python train.py --num_hidden_layers=11 --hidden_size=320 --num_attention_heads=10 --num_key_value_heads=10 --head_dim=32 --intermediate_size=1280 --vocab_size=10869 --hidden_act="squared_relu" --norm="rmsnorm" --norm_place="pre" --norm_eps=1e-06 --positions="rope" --rope_theta=10000.0 --rope_fraction=0.5 --qk_norm=true --attn_scale=0.348 --bias="none" --tie_word_embeddings=false --parallel_block=false --extras=["capped logits"] --init="normal" --init_std_qkv=0.0179 --init_std_o=0.0 --init_std_up=0.0179 --init_std_down=0.0 --optimizer="muon_variant" --learning_rate=0.00146 --lr_mult_o=1.5 --beta1=0.9 --lr_head=0.0103 --max_grad_norm=2.0 --warmup_steps=0 --schedule="wsd" --decay_fraction=0.269 --decay_shape="pow" --final_lr_fraction=0.0 --batch_tokens=65536 --max_seq_len=256 --doc_mask=false --train_tokens=943700000 --max_steps=14400 --dataset="wikipedia_en"
Each number is 500 + 40 x the weight over its row's rms, rounded and kept within 0 to 999. Layers, rows and columns count from 0. Numbers have three digits each. The size before them is the row's rms in percent of the matrix's.

# down: layer 6 MLP down (transposed), 1280x320, rms 0.0737, rows 112-211, columns 128-191
# up: layer 6 MLP up, 1280x320, rms 0.0754, rows 113-212, columns 128-191
down112 103:505522439547408496469639537527459449501456481475429522507535486549478457468500494438509534388516524596492618490507508461498451550451517443516535444406487423492468467510512484491524515490511499
up113 113:436474543420534523508550466593451485552477531446522560474523443509578493436439517451504533430490561515452421524516537527494476521587515585503522480418484574437507528543492453562494522511512477
down113 107:515482494566472430453529542539457501535481451453519489469439450473468505508409454518534504503415496497470568509445522539472494421475487470479514516486508512492447483509413526541533544494566565
up114 105:452488467497465479487526511516494436473467522529471524531489430508495601492491568523529494510401519411507473528512448440433504508511558489520538469462478514443515444590502478472494506448451451
down114 102:501562447548458444484451525456448468462558557480572475478478532501491477519497528435538476489459509527485395476484463457485505501438504493449453527479449513491440511518476470551521518515472498
up115 093:564548466495542472569451522474542499531445567517535566510482519564486520500508457527531485490487444547493521483489532494560502541559580389543519579565503481509543495543510482505494582450502485
down115 100:495515421436478486448566486560528430525460482478497561530483569532500514513456502554495456487526491458440617462558455433463494477478435492488469434504478594525590508476511445479544531475474504
up116 087:508502469562465540594469492539456493582498435498468525427507493495406506459513515510471425482527509536512523509498520529440499430547443519538495454471495537494471548504546509559526475536466442
down116 096:432474531474518493486532486500503474516506546492448503517562556525498501537448520488594512473407486469477506527552489508557506493491511466540548479536480536504506511544423453536459449478501462
up117 113:433501392536495584443478508483521487422491567460476573480469531493602562526465526483509490467525511541535482526426486469537498504461531488527476456498515440561527464546485513555516445514549489
down117 106:580561542598487461483480540447511610517478479522528502495469471512473531569489543491468449498541537506520536512488527487546471496499496426513481473542544511441539535455478504507529514502581513
up118 098:554508473552431472516487505490499562417479474507537475508543483585483514446495504519516596527474437467502526515530520470480519471534457470563502504455495517510457464488587559521440538502526480
down118 103:496477476474512483489533524497506463572414551499557524475585478463503463502509516545523509523493462424489461407478418490462439445536540505472559464578407557471528470515507466479514442498481590
up119 099:570491540517522535463465462471498435556520491495511425569447513509508530499567470445495492528493536483484551480523515545495540437443492446437401519521482447514491565415526478526516491451429540
down119 098:510521492447482557542537544556472484447533511562472495399523543401499469521525415489496494506544486539494519473523518500533497505481488560516518500505585508531442482574441492434473520558475516
up120 103:434481541517578574550516447499544524518474438535472545509534415440509548552483484477538519532504511413540466491506498494552482498504474427551473486571566492520472561537427554513492485471599533
down120 098:566422452519518496497573546495509523466521455520539522513533518510470521490537512499502392497500480437480494470574457554482582462545500502466523477451527482456498507427519506460504493458543516
up121 096:532497517537532546504513448481500448490484489491470477519474502488529510510533529435506496542552536503558469511527519523525562456515522481547439504582515521525474535452490440480466471494542476
down121 099:444462482440520471418440429541533446431461438472480514499495536535577480472584470440536524473478511514543541447509460570488477447452424579481441464564444492517515528559472548508516525462492505
up122 102:556572529516537574540565488473484517516564465424517502556489498492513595497492500515511538500525403454475528504481560517522500598532528574501533516463430487491515526475493507547444534456592535
down122 097:542550519483531566507467513521511512508433515488509502407587513471497510454501515532506491440503508470503446429478493546489493451500565542352565449556480484552504506474508477449521523464462550
up123 104:465466505466528497485483501520545527509482499491504490523490456493512456513529529450535483461520467569480449530447492517528516572425468435451483527529545479494425548465502527432459461527539523
down123 105:496457545505519517482536441536436508535526502512513468532476505525474482491505548545487546515423544511488534515479543494464479483502552490554541532521519532502488504470542571519498522533563489
up124 083:530486452457520579414472443507524537463501530500524492393349544538499444458562562474520537531550502478511497539496532425536487508579509481519515491519562498481494509533502529495542497567477503
down124 101:524452541567432499449511484517518511465476500492488487520460579550550529519464520490564524558449467436492504526457544616485502530469602521492508565481455521522519486443523506487452506496539432
up125 103:520440572528514532516482427542451444467485482493521550487520451486491507555502558459444533473563507507544546476448540452557415463513534456518511502484548514510511492518493481558459525433539444
down125 104:508484473543507462541516477551544577490478587501519483446513465444520508494576470546484477464489512526495544455609577438500440513424556457517567546507478499507459574485486538561510561500530430
up126 096:546491506433559512488497503514519423497490518462559523462490454528445567559509515583478479519502486463490467513514466484517532505479500534421562490447490441539509510530527499470477526539523464
down126 099:483534541486474446494456493513483440480444518539527464437498465469422476516445525477555484508479518458515505516496483517545525483519458453557439467519498419509485496482472503511530504540578509
up127 114:444500450525592536538530489498442474547482440544505533465497416519502532442476546488548452569544454565496500503514506503464508501437485607417577460450465490453485597590484502553442492536497541
down127 103:525422438532475496452387510481588489465538517498431440543535523473513471551493452517578463486490513459515533475549440524517459478421469520520517490511413529484462604466512611473446527577567482
up128 094:486515548529524504460518442538491503513508470421489400523482509503517487546494454488425460519470543558537513514517481530483473473516561491485537554482559504550537379513462474575519551507479490
down128 098:518481552499459444473523569541419518535534425560503532546535572496499575577489521545465559468530441500457466460453521499539485506526526539518546496461477532472486502484515470559537522495515512
up129 103:521442480523467559513459507487541426502465465542536532456507541550553482458457511583554473446511451513536474571532489531535537487477487435499578503483470483472559484488453483519451548552500534
down129 100:514469523496487595502464520588550386523506509474477456547513530455502478531485493513555427519541470474569512481537435474521486491535477473551511481516504493543510501477566450468466451533468480
up130 107:459511553528563494518451607542516541519566519529562474520459508471470477506443552481543497466500518478528517516511469518616525430473564539479527453542492522444460478546525504502531463511475486
down130 101:524489517523555466497530485475461503441509518495477507545505512476532483515485509512530469425458554475477518441543466503578601437506529501523563478441478474487434529595557532388520517543457538
up131 107:558526536580463528516554537512514535561534452531505488414496472448551480530536534499427457499516487464506504546463480483469542480469511528473530492440537482441495515462459542535441468516493503
down131 100:486482484472549473477507476550591590579469484530511385563551510527449500525529523475493396487513499487558508606509502584547463524466524462527541448439478451507478464460498490447531530556542549
up132 103:443458458489518488499461552452485519489577409482526493554512524511572476429481499526463500454561575515430497469437564553439538461479490454462569440538514475542521442518539528491557577468551505
down132 101:471478460515562480439486475493475495506485460490540558469518528499470477450531437444523534494448485489554469472538497543493436466560465522524592533489483464493522521468484482466443476485544585
up133 108:504498432510506401543509536479509425585550478465525503493523453506525542546481487468520504548518522463461509452443492554494533504448468445445515473454501451506465460471507544529499498443492529
down133 108:443584541374527499438517464475529479496592471555516411535531495514462442423484541457522504570497531447494472500552506470511467467521525608527571504518511559608572499436563536598482546480493528
up134 101:515460458507565483480443514576475504553531467565555535514526439451479516568527438563557446479429463530518460510516511496530576440497422521549486513503505470526515404564488462537538472471456497
down134 102:528486517559467469519565491542491452523476597485489503513493553542488511519517443525556497495428548529472520495476528541491512532394478512476489571534485580485443460531523541478472499579560480
up135 090:508504448501527538499495493482500476457489484480515484444508514471531416535463526489436481498539496497562495538466513499528490499555578497479573443490580531500534481532557536583506514564482477
down135 100:500548602533587490406530470463556434472480516529472520462550454518506509498526494509375485534437534498478476401465501369495599511543560491568516523495486539525511569549496481470542541459536464
up136 103:476579573453463480554481482476582516502463497473482515508584514544504548467462470497519515483516499450437549454468529495493471434555539472526507525547454449515429480521443545563464420509532569
down136 096:506527452460488543470447539517534489466374500498593452536495534412505586491589466422500496441480443479478570479452452545505450517542514475504514470526542461537533545536535545405482497468572481
up137 099:475483475540477466538466592538490448460569461526496518482536576480551523578555542451523483516471523477480468486513494454529596525466502469443485468500442507539496545479567568494449511493563435
down137 103:546486555484524488482466448472510447458522474462559563592589541454542484531579494451547494538487518486477536580514481561517540504519553532473486442497493574497554511534507486545508442519534491
up138 103:427473506476423479440437558488459449453458505525473531603499498484565430499495609496436466552578564441472433492459512450493499509497530491503508479492458501477535553496534547486481467508498508
down138 107:544587461491484533489400557487475499479437541531484498525526468474480535504516407446472536524460471504490484434493506446458555477559434471505518505445431504546473464519518514521536469487428507
up139 102:525572496428581526500457416464433442400469505496526538510462528484535521498547433460478521497524512514468455513504490466505428477443485441466514499500544526573535500500499525531462483515462500
down139 101:483460556589519464475519457593487501534493494487543440502456563450432505503575470506451514474530456439481464506526529521491474509472461538470464534440449492547498533514469519469474523563511545
up140 108:470496466515467432477538564501505514474409494550474508458533571523517458404534475484508518482535526576485480505594525546444526474474501490462579443485415515417452557468572510495486546433566497
down140 109:437573526551437427472539565476502526506468475511475500520419451468533470422555447543470524484538463485521562537557497519487543440456455548488568480496515502551488445514538608452451463444444496
up141 106:481530518534506507506448463439501481472596487536500492484476449553544510416524494559536536454519537500460488463455537521475432455500489578479525522556500500485481513465523517457501501486452559
down141 093:491440503501492461488494464495558514467456537473422548436458560564532489473496483532523468485519541490488551489546450488577408486456558440495509547510434477466498561504462518472491534540470523
up142 091:489510467568545535507540478593507459438545495479551432492513485510510442519492487507511490525509438487481433534563454555487568534490533522491461476503570485543562500511444502498469497395492512
down142 094:438437448492449476515412582462443491431484486502587504449504516526468481482509449570472525510474489470510519422509460568474467446443492568473535524474483537449484575542471523540492487563468519
up143 104:435467516504510490552479424468479513418484450488465582559561510485534523447466551468507519485448526516510551516541500437521497509484564555428502495533495520531541505466555539517512528501455528
down143 101:518468503537519492516447528549462548424479555504505527492445550434496486441490498566550456514519473621482480449578531521476477533479466465412515537440594459437564536529473606518564471496486480
up144 093:469509529508480500493440507503468500487544457475541434520540469537497512470484533456552517534496561530415422483485499508483458497530509482523497558438526551512524536484597496438433482491392494
down144 099:518542497490513507457485499555536476592543459452493507546471496479463458506454433493472544461478485500543553534526420492475505459544517496470498462515569501430525488454450531460482469486498496
up145 111:443516514515524495523469422492481463540494510549563460518542502509472527536488521461563467530519521559521479466498442488484534465562530486463536520523487513443490439539463490465420463437490540
down145 108:490462402454407464475498477550476497483488479492493524502536561585465558479525499517480507476459537493515591537481503478544514560476593490478516458485544554498512510518531429517526522578498454
up146 092:496490456512474519547444464605468543449527545502554508455504480488517509534483495486506474539519500466499469489509536539445501491437534456486496431443510503479434505510461525501549494467424575
down146 096:452478511465501423524397514497526533550504509523575492479502479536504473512434525404490399430466457557551429528482482536541465517486519497455394441570547464471481475434477505532515504516527556
up147 095:512517486496483512470522509594471573484512509529445480507524447483476511463471472492447498495456557533453486459507480511475572528531536483473518481504587458504456504450468472510484485559505421
down147 101:488451472510486506587528518498523477538526523490479477513477541470457475538427487480553557442522501496504552565498432512481519549512533462529545487525470559475500494574487465495472532482434502
up148 105:410485472452471501525492495446466438517503440480511504521458502526497468418575503455511428530512494522490520511531492477523483526458452481484488560573459522420496538540466555496521564542471477
down148 090:457464472558490497494483586411498442424503525444478439484450567486458464530461502500504512503488506505515489411496527472548432511556542452570440502494458461514550584533486512500487427499520500
up149 102:493511516501558475516512494463464494449480447458432512518460417484563520498544514516463472534507425472508417457420550432505482586505501489508489486510458561557487484460448460534556444519403548
down149 102:467518592475453451444534479584467507510489495476467567504503509539520533440479523422484494491480452428529511520478451445555493493511477505544567498540526520454540522484490505565529492517556472
up150 112:541455488431576535474430511451460493562502522532459530501553510453501488493545459530530479484499569490504531526441522548586463372417520511555457468475495515469553503482467459484507476521521556
down150 106:510524556568437466489483481456471427535437559569495454459520450448467502454560562518440495473490561478492534437504540496459469485505542495516524478469516513555497498512510525432522502510510521
up151 095:490534526531532504432476437519524469492452565496461528519525504503440501472536460510515508535571573522517451572418530541477468482503519437487481533564513480506494457415557495474498500430519498
down151 104:474493529567472513493558499563483382449553572428476524523463475511480470419492537474496526483514465516482503401522504450485474513587476497576408465519500493446557552526531493524573485506570450
up152 112:466506501527524570455528560481432440460485474521511541495480495469535549482452574557500403491491548508544592483581526516481562513530475537435454453479565503505529471480588443464551515504443516
down152 104:553560477546509425479518456508441492487536502469523523476497594471522480529493473503496471509564508539516581438485529552553428473490454465551480543478507499519435509423474517497573488460471516
up153 108:518478446521446553480464508514491478542477481446412547491522569506505485564520571570520543475537461478488536442519488480454494466574512488476548510444497512505546586532563498535584516475500507
down153 106:534491539490457509520533602490478504541497561482450465464442413528540478501462500519479493504457574427532522465438523533512514541461492490526499492528502545558390510452367527524550556451573523
up154 101:542519526519555510579498527546503504553483517453535553484493506512461462508499597536477439520488511505442488498506477478538463524409555450521492525540520474523476519486450564487525413551434576
down154 104:498490511489477448485635460518547567536524517464469466545504495554467486505489497455462528430425532465572470521455508539490495504529514454513518516523527483479520488471481507563485556566538462
up155 101:521464513474535534495505534464497479507569518444455502558476459470470476543459533490503504543487522483542484527500562533434512506476466508434532607514466560517536549508486533471517495419517519
down155 104:453569500471462537547483531501424503522511583491539540488437449569429513560450461490482513507537482491534470520517513506466432538423623477467540487422522498476528475466485486519493474445468479
up156 086:529446461466572489556435464418469492513524469499519493541445462483507512456515549514514464482588525548509560477478498506500556523539535519469471458512507557455583509516517414422519545509480521
down156 097:501506434483536437513524504527525587500464484530519476548553506479431519510476461515469497529506435518516557471568453530465562509496459510551492524545485503503567549545480481472543464490487557
up157 097:508525449530481469533410500468539524515484516499484499514524487548509563489533546503504457499474540507465522477460566503526476471520512534499552567546481524451460421497544488448449553519473498
down157 096:608534485512445524511522489586485472448518550442444484417465536557446486534481431462445432550432481429532514487439509463487485513483444524464578535478465444481550568562460436481469521542520567
up158 104:578473576531545533564510511509496639490550504461536490551536442504492487507518539515460475485497499501489473511465522483508497521496488523524473514493507527489510554518465479542503548533484515
down158 102:493460434428411522484496447561510542508543452520504494493520503490509486485419429504408517517494448529573475520444577544459435533575522589444547547487541519535443509460552500614448453488522560
up159 099:411471517509503462494442480519484466524504481499563517511478447428483478476475498494519500533507535567458521530555478423584492515507505506556507535483522521481478531535501421523430516485475543
down159 103:529524514474492496506425483557560430519527477520437546430496448479439500454477477545466490520497571511426485578473565471523452525504596498561449450519459524521563541527450450443499483537520606
up160 093:468495480453529464502484470555479432447468528468458538587472544501459452507541544526466468535506447432496488485486420417486491458483552525469520489435473471457440484583543481484468468510557521
down160 094:597518522529473513536491566521489496512474514462526448538512494502470492447570516437503517539509473481491515522531528484499494504532475492440448459518472542506467549510365515550523459458457587
up161 105:466519397479527532535465493491427493527508517518423551425500513453439552547437472517525533493498493523523476509436533526520476534530427463475526473476498566474545469463517487475485458564552542
down161 104:517506502500470461544496512473486502493481541450513511480478429528466485412422529497472525551479514448590494506546456441523498510520562567473445524480456473545466507462444465493482467443498549
up162 110:492512464502560577510501499528477481485564452561446461558500388446499507564536527548475518464482565444493480444539491484552473475514621552434461469435459523529475477489560524471454497453499495
down162 106:519406507484518556489550432554542460471552518501490531428499542547518584508525475502455408445504507464489577512573451442432491525560532482546551496456517468470510505462605518485483517484475484
up163 097:498468452407505434581497466483457486482511557495552479508464499482558503513511477487454506518481574492515463511472554459555537499502457509502584509495507462521497552516444432497534482400408555
down163 099:525522510500498518487554496500574476437456577411532460450572528506528463479581504493532506521535527516459541561506574468513516582487542467523521469484492475493614482490519523518454473499473559
up164 084:509545522525514527478522449510467464469520528521592481457549478513449464492505560449491445574515444515495482504517441453489501449451520500474466542485537519566482547546490460515508504565505545
down164 095:489535514501513457483540523508517531532508436497561519422420542559474479539483509507498473507522567516518450496497560450503513466423457477526474474455476605428562485474458467496487503528472412
up165 105:499532566524583489525519469508528429510522459521586539494463492485462534426524518492544517535507456468529502520521522533448486473536525472585532461472596478490493512534492484550528495580463424
down165 106:503519452550471479528538466588481458419545493502510443526452504490459555486511461514538502512514554526498510495531585515516500531491522467560506499528510483550534558473430501502492467510465429
up166 085:535552516514507497532553546532511469494534478526577442439508520518565441492456465510508482403499509515500449497474488478496496490415519510466556488538496496554504500457480522495534515461534550
down166 095:480432455515490540498439471547469494511488452422399469483417548446486532521466510526555518518460461443516483530472535541492483468561408478491473476435510504491524434508547471473484492474483432
up167 099:549479436529524491429496485526485533548508521424499510440503507500555479526473581469530489466521477476554562527537470462547452520516489492485517478407497443492461484454491499498484480544521444
down167 098:554424521463449563521555508502502562520446499452481455389491488527521421526511524513540457517543505429471585503526524507467480501502532496484444431570532511505475475455527484515468546547406529
up168 093:487466554531446548520460498484488428558438479470532462532432488506448554539522501454454496456443470477426484528459523454448528479515490527544504482615470465516548483484463487503529522470487590
down168 100:475436506468544498536540505457507523478469495527513497502444519472481470520516551445497438492501492516413578553561525441494496509547496452529457550443476524520477513494495537507507535512538464
up169 099:476532538556477523467477458521522512528505449506441545488488508470521552522431569465571488453460474543481452544496473499453527476523512440498459500489416457477476578485558563511514471411546561
down169 109:509453537529511520529484483522499471537484427494495481605420426494511511486513509491532439476512491526532517515525478496489451507517475497524482493460472552534545580437443474440435444466519506
up170 105:490517467468529513516526492555488533485526521437576487453488461444471501520512553517500451539525478543526462528454500540543545523575466485502463433547471548493481419545485399545542565466432516
down170 103:527489501535535456514476505458528471510523500492466517533568476479475532459512488433512530529431554443505443537471445480502451541477595490512551527521516434459492510508535547460480468548509525
up171 099:535462435455471555510456519433555458494489549465567499494488452457555525568541528456489467509564540505468536448546556521551460546467472529530550567547496509471435514510519492496553482593521495
down171 099:545531478455518538506496511592473460436548422465509505489539531566481393518495538470498476498464558425473500539559467474463494513539496519522489522519462520488514523520544566439463557503472497
up172 101:401512516510511471517509423566467463493482531483540560516504592498475538539550498496522544520471531483508488493471527509436543511484464567462474479533493566552495485472514485612491501528503517
down172 099:579513461555464477544526505487539549483510448491393507517475540559523412506578494483492386510536493562507495504456470518547518489496443440499487503500510532462476492455459503485451471517461505
up173 080:480460474533492487576474477517451465503553490461476481463499499510479511480521504503463510506559577519513485495534419552523495509486471407487543497548501492532542539523463506545510492527491485
down173 082:490542528496530515413494493490568531512443528520519504516552510476518509521503507503555490526461434469486534510465551444454513491523522585521432497479502528480437450446536512436492511452484512
up174 106:452540478471493547558415488458496487513515510522559502540534474473520456465568466472390510530464568549477533491596502506492459476488478513515495530523493558545539548471521495540548571530440555
down174 110:554542558516529539474465422477489587487477423592504435491507539562452494525507493482542539504441552481493419492476480443539530528489522501492548495531443403485441536529557523481429522566514446
up175 094:565561531475592469535540484472457491457527459524499460537596543495585541461595478479537473423502474449495498515399421512492450558555495502545501481521561532567571549467486556465445541457494534
down175 096:525477529442455532529528528489441490468575487496519482546539480499542460483487489462538416509434502551596463495469479527436494438417534514446502477551579521504537511444498555494475466487494541
up176 086:562532488461492540514410515449505553545504482491529516471465482538532514531520586521512423515490523473533485494438458496524439456506464548595530498508452496509477443542441482459524509538507518
down176 096:396430559462482510509535511547447408434520503452523524501503492418537542515525536498464522554503497481457488538483515501510436503560548435516477522531505529546610572494461515508489484444558441
up177 113:484550457470477440445547531500507515513498561540477502430469462490459496489455503511498514525440506473488471489511444520555465521469465484502470478502461510486455486522515586528530538439448499
down177 106:510494428452430488462491490518509535535513575526473541608563504523493451454437508438466467494486470466472482509550458449524522455500447478500481503527522495504519546472516487489415469431467489
up178 099:528495473458551493461527500510498470476512524520471419437515557475524383473493551486497476446489439498448474512415501428584509475447485488472511425442564521554543477488446509513516467571517539
down178 107:536471483498480469517580517532538511485430499489528511573516508552461502560468409504532444500513448481519485499516553471504526558533494483549490510455500531497443514530489484466497511479523386
up179 099:449476501484518493566516475484565450514486493520482452513506488433502526505571488411476514548635475478487450526549575431474553476508451443497509492483402458481455462399461575506483491540451553
down179 097:510548570464463502534553483435529511519542475518527511491528458515460456497515530552560529503469545534537381441460555451446515521425592567498462486491454579445507513411464444508478469483469585
up180 119:544556561516486435607460491480455457461553465494522440509532485494564551532570547525580501505502498515504488463488518558484496539417426479491517429501509462490528541463521531524459490449464557
down180 109:453519480434512424479464485484467549484473468471464485515505536511493535457453514480509543517511449518504494485516527559478451548534515502514517545506572452468527516501512500442507541477504498
up181 095:477474508439502471542470492574570575511482509496444501487469518493501486499493499505497497478549404504522444469517551438489488525499527516518516597495460513496538518539474457519553566468476506
down181 103:587503485451537505462485501468520550506354552555558502504555515531474484514557500525551487496481510494504456505565443433460541531465508437448459517480496498511505488576537536525489497524537590
up182 093:474556505478509490502465436506496525437515502599494517487511503521562489548459588591557524484456465521452459481534534519486505534581481537503528545500471434549542533538479604576540584489569533
down182 097:503457511493473552442524493469463501586522602478515509447507508531504438509406606499486511557437518529535474522477601500505500502563598523485496551506468521417540489525498457520572446488479445
up183 096:555542552487493541502507521449526457536514564515498484494500439536493463451416483527461518461435442526456458533569539484580449529488458503560507468529548488496509485485546489609491512525454457
down183 094:526514479515463536487438485503453532518507556478532458558558485536499494445493495502535420446462591486495500523521499471536512497495525446556535476528523536556494487500496439452481482473539432
up184 097:482560540520489491473499422550443535549489475520536511490466519466423525540471411566478489455561499520506533559492476557478542596448518575513551417529498438516522475507532511513461530514402493
down184 101:461498411507484538501508474455560522451550477481482481528420420454504486515449469528464542499447588470497545563461495494511535496532454476545504515530445490464535531474494486566505507466470463
up185 094:522507488415494490506528456522524483472493473488506503438486467488569565511453431581544534520496489510471468500461499568449503461467529480432517519523565391581505426557465564444473513486471474
down185 103:535538479532493511556426470501468482462494445506540447487542481525451486486451527515522565538495500558466432402483504560428515519450596471541499501498561517508423478452412479514455501536576488
up186 104:510451473426610490471546519485516478507537508561624486398529447436539468545512446558452495555470479483537501434518438496498476474483515474503526427486434536475497507498520516500478493511518495
down186 104:511491469514476470443520552502487553474484468554505496564523568479459507549555476530441476472496484515537457388492496512519563435580524520526491459499492528462595525389550456494483524510533501
up187 097:541497528542550464552620510556535559505482516441456489479515470487492522480478461486621517571511488493498516466448548495510525465555469446464544524504460542525413474508507517563495471511518441
down187 100:481531527426461530506551585514521521530559487482473498466527504443532513533506560531502523438556538487517413517492563579524446488421453455550524544461488448516586466447495486524530468491532515
up188 096:565542460475507486464551456507487524504486544511537479511484515371501566475549506434482467498496476553497565547502484514546495543466473476536527466456554508508559464526525425471481488489485512
down188 102:480480529531472463518468547532435502519545437464598488487442493465524507434499518511500464517515498484503462496484518607532457493494592520499471521541480463463439470471515504510564492462478531
up189 103:536530537544615526518472509464480454511493581559489542540429466446510523551463494423551507490472581502500460455483475513522523466534508546525522554493491485502473501502505508467516470511450486
down189 102:483589495434497493498563501488507560440544483465523434492487445482452501507469449443485470460576511476562513425486504479495516508528517522517503476569421478543514510500552536437599544502482559
up190 100:491512476504464427548523517480500503522532571448428514438452526510476569542520564538460518474507444388439523547447483474510507477525492515443514505467471464479480482474477457448511499486491500
down190 098:548511547479438501556461544504517537518562454499443534470497484419489541529484516561551524545489457562447485487502542496504476506481575526484495523386447493503495484422476544438429594484506477
up191 110:553426558498555555572563441428489550509522464509540499520531448419486528496554541462519445525436466541511489428538545558524457427568462482536558543505487465490482470534454559543523497510558520
down191 108:511463500490518562536459506572529474465464539472475477491512571457500515526517509467561534484521457471476477422556519465448565440485476494443549463570507531536494453478521503540551448475530549
up192 102:460543483536469552537488463476492453555450495448518510577473507548505557502535505505469545407517503576551442549462527455460515500536525470467498513536544574492483567493496516503446448482455484
down192 102:529540513537514510560539473559529503554421459464395514561451485501519476511520477502528491501469454485517487494544510529527559468491443549447539478527485420579544477506507508516504494472455457
up193 108:550484478496514561494446477521501462467522481482501490524478475464404492444529566474524489545482511540555533522482471485506492504603519532544461578425597451495520489504536564578445560517494413
down193 106:503465575480518452546538467543522547515476414471397463496480452531510567495571448572462487486490478532496478454484485452453519489568547464504460475523472516520513522459520490500497466552529461
up194 097:467509499555426560490518605486536400448515459490482487484466479493527419544578532513566500544455567596508445510496531405603559563536465492490524481465450504465533486462482502487484416454489480
down194 101:503574535483431497507497491489520516466525521528519527447527466589518534512550555471466555535476517472497591575537510455494538462501527544485470495483536449467536556501466470518516463514475474
up195 094:545451516514485460517504463567433495526496547511456511497498432449515507536495522493510474491468433499526530510524493487491546466531475418513493494485444478525479503499497468559440495540542517
down195 094:548521480516511485573503460538502533534540518506504487506452508421542551513496461503494509516514517579505494448537483428471483452535520473503490582468487547490493463495527486469487497539514497
up196 104:464456476477516555470465512552453475468504432437479501527480524459569467492503591504489504530510521531446466482529488494504462416575520527525445434516546465511535459557562499444548505585518440
down196 102:401517531516469505478537494461516488535496514481471531456510542632531468572445553508463520550486447504547501451493459451479525449466517475435473495502520492499489532453497574450466390579491534
up197 100:499534507532522507474471491455462544508513429519538436510476456555552573508451482487465412538432474519476483536544517429482553471482491518531525490476432500494512501575488543533503546516478510
down197 099:551492549527478508495520470544476578560523519375512461507475518435519436499461449498429410565470449509478538483513415459479537483457435481468531549432560571532480509526523511452493522466505442
up198 096:438454594469518474470490419538502462407540465525409465464504457541451529538510446490561507442437487478523467485505515481520472511577445463587471501507550434488490503438553524523523521491495564
down198 094:536515512508581478434498457521536515543482481498537462437472560540440449443505506472513488585514496542560523535500479520527505475492465474497460465550471540489429508582503484449559440397547473
up199 096:500511554531531519521521453543504479476448469497484494551506544440509491520477523515506477513473402421509515546454491509527450525516466451465509429536486421492517488538484540487471481442504464
down199 090:531497475530507489549490447506529488524499458493454527495464499520559538537531548468548513478548512535550536455475506474520467512530543473450450422477474437508512485562444456494538423541458483
up200 089:471519550495517547573552484520505516499488477463483516555438466510522559525468497479548475515499505453463548434580508483491527497505457506479518554553553456487460572507535525502541524518465530
down200 094:533561480557539489445444534504505585504449501534530515474458578566505506546471504554354489458501504571441486508565477527444599482532461447531509485426465472518486504491553501478445483498462422
up201 106:505396507524503492436458504495467480536519495457482530456495443561451469457534493446512468557569527527445557505450429478501525487456499483472478560465483448552525513501486462565469463539504512
down201 104:538496538508544491501491496538489414510544507463459536504531519458549525523592555542522486496469456438493506587432451441519490456494543518446485511461507570519485517506504457479561382489497472
up202 105:433522463509469521477536517521550486553457518486517528478439517497456499494559527490479482558527484494527544504498486533548436542505440541472442480475474484484576522511472532510472496539537449
down202 106:553462565537524516526503459487519561487515498477497514561477442536495449459501529536443526497513491473477505493505482464415461495509573552547553524504537524513506488468462502497479401480499513
up203 101:470560505512515498542491434518483494477569495511495521523502455522580522433460463541533541524565537559466483526526581490494519560444493481480536509572558510515452460563551471541490536561516540
down203 096:486539485511525486486565530456475498528555455590463623464533528453543454409474493501534601606515557478462507499478480456502457474472548568622501466485510508475513519587494467461495469550572529
up204 100:495515488445567522484550508468547580506452517514491539465544449535481451509477530470482479491501519467527526498442454457533468519494455504376585480465480492423463542477513488554507501520574481
down204 100:528482483504444524520491521503471514467462531535462469496520555525487534517508488436532504495454434452435509518459424492492448505512548523534498500495512515568481508477530492461523544500479520
up205 090:492472490495438485524564501482559505446544482499477483506528457474527472501437469485486512479481513478465533471543463513483550455467547481379531544472482521616481533490491526471496508462497436
down205 090:477496501484496506523501509544531542552496526486488504430462492464507453454537494479546478489506476487529505495570543590466549426395503482528524556387491490508483513485510579457544553469470493
up206 096:562488490499452486492475522484532493514464537467532518533498502454501528461484504527492437482481518545457499424520482504513527524464498524552521544521531402527470528492527499544525479519466508
down206 100:478498400526449489461536543456488558480489542475491624581577549470426516456472462513442538516507511517429568466507560434500510530488534495422536540443494437483448544540493511528468443523463446
up207 097:484604460492550504512534559462537529555535478487451509510481442439477467490484517478539494508537468520577556439451470508526486577460493496576480456522527475501536480528535439511477467520481512
down207 093:532556532478479536545584515497487591540483508534474466464486539509548472463501516495557502477484510534541560480480541544474471533496469451464469477557474491469406480510481542467540515495517491
up208 097:503454478504500587501643524498516555497479528463526568488565472406539486426518418506484467570517529522475487440534497485510536500510535460427495456511496437470435393534538560509467480507495519
down208 103:445436486535471531549532482412496500523586604489470498492596469518451532536546453468489503487537501460449559482549592581427530523477490554527453453441482485541519498517470485474433522468494496
up209 106:479588460574485443470502464473522457533532500458497548464517511473520472554489470511494504518513555413598513520500492442495459504409554464555507527471495549489511495564485487428487431455456474
down209 100:470442405522523457467527566576479498543501493445529446481460479504471533487547491522519490496452566400508483471439513484598416458497448445513465478458525526509474570557496523433574525410505532
up210 102:475507395528481458540472458509419509436478534504513484479533506585431598472501423490454552520454503475493487479493531464499457493549466538527516529417517423480559568488502537521489563574585514
down210 098:524456439561477492559492401511455558478452458449480517451528532416462473505495455530553543504560501537530519541512550512514519491558587502453485538524496462531489444520537532486471489532491472
up211 108:492470484560502557493508546450520509513478491384522522439476437517444489587550549521539472446490511537512513472551483543482497458569540519452562567466524459483514524506504469480473408485507511
down211 102:476516473520563450475463467469537488595562573452468540471543557496498478544496484529474559491472480492533512466458395499471448488474465432490588468506522516493551462445415474517544548536518446
up212 097:526510470426481512483548492465571468533557482446561446459493524492483481470504434507509475530496571502446530521510528493512539555524534530505565407476439463494475455559489517497496528495444504